Weights of a small GPT-style language model, trained from scratch on English Wikipedia.
Size: 15 layers, width 64, 3 heads of 32, MLP 128 tanh GELU, vocabulary 1024, 0.79M parameters.
Architecture: LayerNorm before each block, biases, untied embeddings.
Each number is 128 + 32 x the weight over its row's rms, rounded and kept within 0 to 255. Layers, rows and columns count from 0. Numbers have three digits each. The size before them is the row's rms in percent of the matrix's.

# layer 11 attention value, 96x64, rms 0.206, rows 43-63, columns 0-63
096:130090162115131100126118120131152059103121153112129152144108125164134087110162122136088103110169147083083131093165141076092100170156118151158145142106190072096112178146159091152101056056114179
095:080133094171142066119119124107248103099132142146107108085140120092190145152135145104110122161085121112114091155109097104160104136092162155164099161126105117127043164141151129146099149163115152
096:074140165135152160150150107103149141129127154140141176179117146101073122117098117143114129121058166108110120088209148088139168139177120149102168034109145147130178173138198117124123121127153107
100:103118181141175170107136121109141164133091119118138200148176142116152064099116146159162179151135193155166121105090164167141142172085125170161067066152137138081087137126089096150122123147143117
103:117225157155179118138098097182148153175185133080090120107140097139135083142105152132105125115176146184114127152089093173122129112165106138122155136117035128140127194100136100158130126129103118
093:139130157126097154179184086101097125194113152044106104082160147103154127091099170164105143117126170124112088141152129101149107091081160088135113130095141094150102132075106114141170094198160098
104:112139129070079107034173137118131105141113105128101113147147128106127141119228111161091102128212128182101085160082165118131167142124107156081098118092133149157101121141139102137108105098129097
093:180118131171096153147183125140118124148189104144175190088189121154135104157205119100123116133111136055133084145175119159098134116138077155139177086167113132114089063123151103119133143150112119
099:101126087122144129095078117116111141134112175199112108092146117108125159163111165154128092101128113127054094101151166198050120129103171072151125136085096134107111111088087170149111191097119114
104:127145152118176093111143132153094088101145209115136142167090150136148073120180184074148136113155135178084126186134130080097142188131137092135135143157141126059178123160180158155144153117145122
099:094156116168156182160127183089117137146070096168158104172109062140159090177126147196130130169145151117152121121160159076118106129045131120165161126101127147128105092151127107098081147121167162
092:139158116117123124129086125145107142110118149112177106113141127117145181099200097165077105090108073088058137112164141118131109146130145106125096130059209113051114067102142105159102096101112147
101:072137094092076151174088170134138107116152115134090124102091170115093095138160183148103140101133131156102143123129068119169160100043086156162090030117106097143128133132123161149132099130143151
099:168145110113070079136115091118124107153119106161175141192156099153129217060080145141144118160096110137099121096095110155158187131161107129157136117128131114053108144116122139147086078105172160
095:084111159131180169105124118166152125076103092096179122133169160165083144168175186159110137143097049138130091145173148086154163122118114132138155164092103121133130121081084086174069142118133108
089:135159113132166165124089122129102133072151142186110123077112087154105117171155187161166124118153158109121094120118130058131106161128188192151129163146156191114159182103057129143095131104134162
099:085155190118132094139115099146144100101074070164160098157094121134148103121174199124160141164141178122129145133109163130142102099156091107166177067061158114070145091099169143145134113131089143
099:085125147141125103163137087118162128133129111183142029075121121105143145123161158105145136175130132145137166115136210138081128139121094105140119120119207108118090189144117124083203112093160128
081:061130213113109095088144116192124135099120089131104189149088129139137136171089159079114113118135084088114174125150190095146119089065130115111106142131157093168142147095155135136152096157176105
106:173073110148145055119117110168111102193113137102151146150125128159125097168128160156124103099117134134156127049125068122130163124125106078137142156145162122086148112147096021096105107085153136
105:099060089174136122086103100069087109198114094135113170140120157146131115174112042172135077103139090105132142118151151057179155148133124107147114126173118120147142155165094130147096141136116086
# layer 11 attention output (transposed), 96x64, rms 0.179, rows 43-63, columns 0-63
112:157198116146115178126144084112123200166185138161149156168156142172185149137127148096132136106121104137175171156139119121132175151123100115154154154168120168182174115119099178086182127181148129
102:122127073119103153130121147131060100112113112077097112107149157162065102109066048161130119128192155071054157128179111163120158134104135101134142125110170113127142105147064153133157136098146125
097:169131112115074145113116160143100156155141132139106098078112109176202118144194191111131145091150103172177139181105157185151106155112177116148147205134117153126073109126078158145117117113144147
097:075105114135097115134102169135161130127163133143084069137121139162069177176207132093122151125136095067064107150169103170135152077120113081134166153155161123166173133134161142085135136082110138
098:148062084106082122111134103088106094126084138123146115153113164125175116087139130137211183142083125108126081121161149085118140155117167114101062125129167053163190098117125153116155141169116141
098:136056076093123062030102164158136165085139124151089173123146080167073104107134131103145103143135119100133118099150118120119190171121107109070110084122106131091129107151147162147117158150099121
107:128086083153160135223098086134111107104144177178159147103129129115098142125065132107178174086076128101158122089143152136105103098087121093120156090165141149085131160128066125096123173119083131
095:146161081108145148123107158112133133112109202164110152168022125162113156113093161156097147163123111143151187127135145125147140139189191112110102137158143150138148227139122116136147156114167145
095:112142102088071121181163107179142081121163112096103178113128159137130073118165057128120142167126155092203098161082133076177156122146084149098137134119148132141171132164130095139152062117138133
094:138154125144107146141132118076106154136113116173129107064124152136120109129120127149116044080072147086176074121100098125170178120185130100130170141093123119198136110096111106081117153136053171
093:058126112099155125129131089115125139133231112082135117158112156159053133106115102060071074150133112138114104102098155174126104101138163100097129137162077120148110130116078100184147112105141112
097:166096161118150149140155104139115090147164213154098113126112137112142144154103140103118106113122174160209125142113073105158173147126083123133156111192050162179138120114138176138146121112200121
094:163141127114155099127190115088141180074084124149173131160181104112119141112115080087141146149143119083164050179109205142064141144149133094095130175154142116121114107146127149101130111068158123
096:128094165105161107179066148180130164165083131077096142112125138112127106169173116069118079081130103114142131115170140153124109178158127143110149098133144129152108168165051180078142089139134073
092:116133087116120100143166161135068138143226174107089107141091135065140122123111131139121093104132179103140124097150143169109059181129173119108119100182163125122135115113205179141142104093136110
099:086132085142098119182146112107136132205142108069120109163101112077148140088128102077074133150060110131134126171085048184105183135168111088123127117128120094108129101153131148157154144138110088
094:116103078111095136125150119114093114153134153144133147157143122136131119133131101085121078075095123134118086108135112123174172161117186158106110217178118111184063159214128120103110118060162124
101:156157147127140127128142161150104110172120135130125225214154131155114089151156141134112152110120110102095123116093069117143068121122204102130115149100143200144200084160096143111098151112124127
097:181076069163132136139132145074160145129117141120098115126132106128086076063171139147104105128131178149124136065148067107086100117125149173145158172154172128078121092184128121110154105099081176
101:075133127134144155146144036106104157111131127142063143149135059102152167099137114087117069086151084149135138139122159104140076119129117135127110122042131108178124084116156197114125110173110100
096:103143115132147144098161139104176161058109128103107127106175105073102149080111220164112149141168112106146157113099093212154084091106115094126103123124116123130106136120122132114120074193072133
# layer 11 attention query, 96x64, rms 0.219, rows 64, columns 0-63
107:142166140135114095139051142141142160152107143151102132155164110146141151159180147145107130111104196133122211137127110122176192143144116207083160094141148109141101156151169109146063118157174094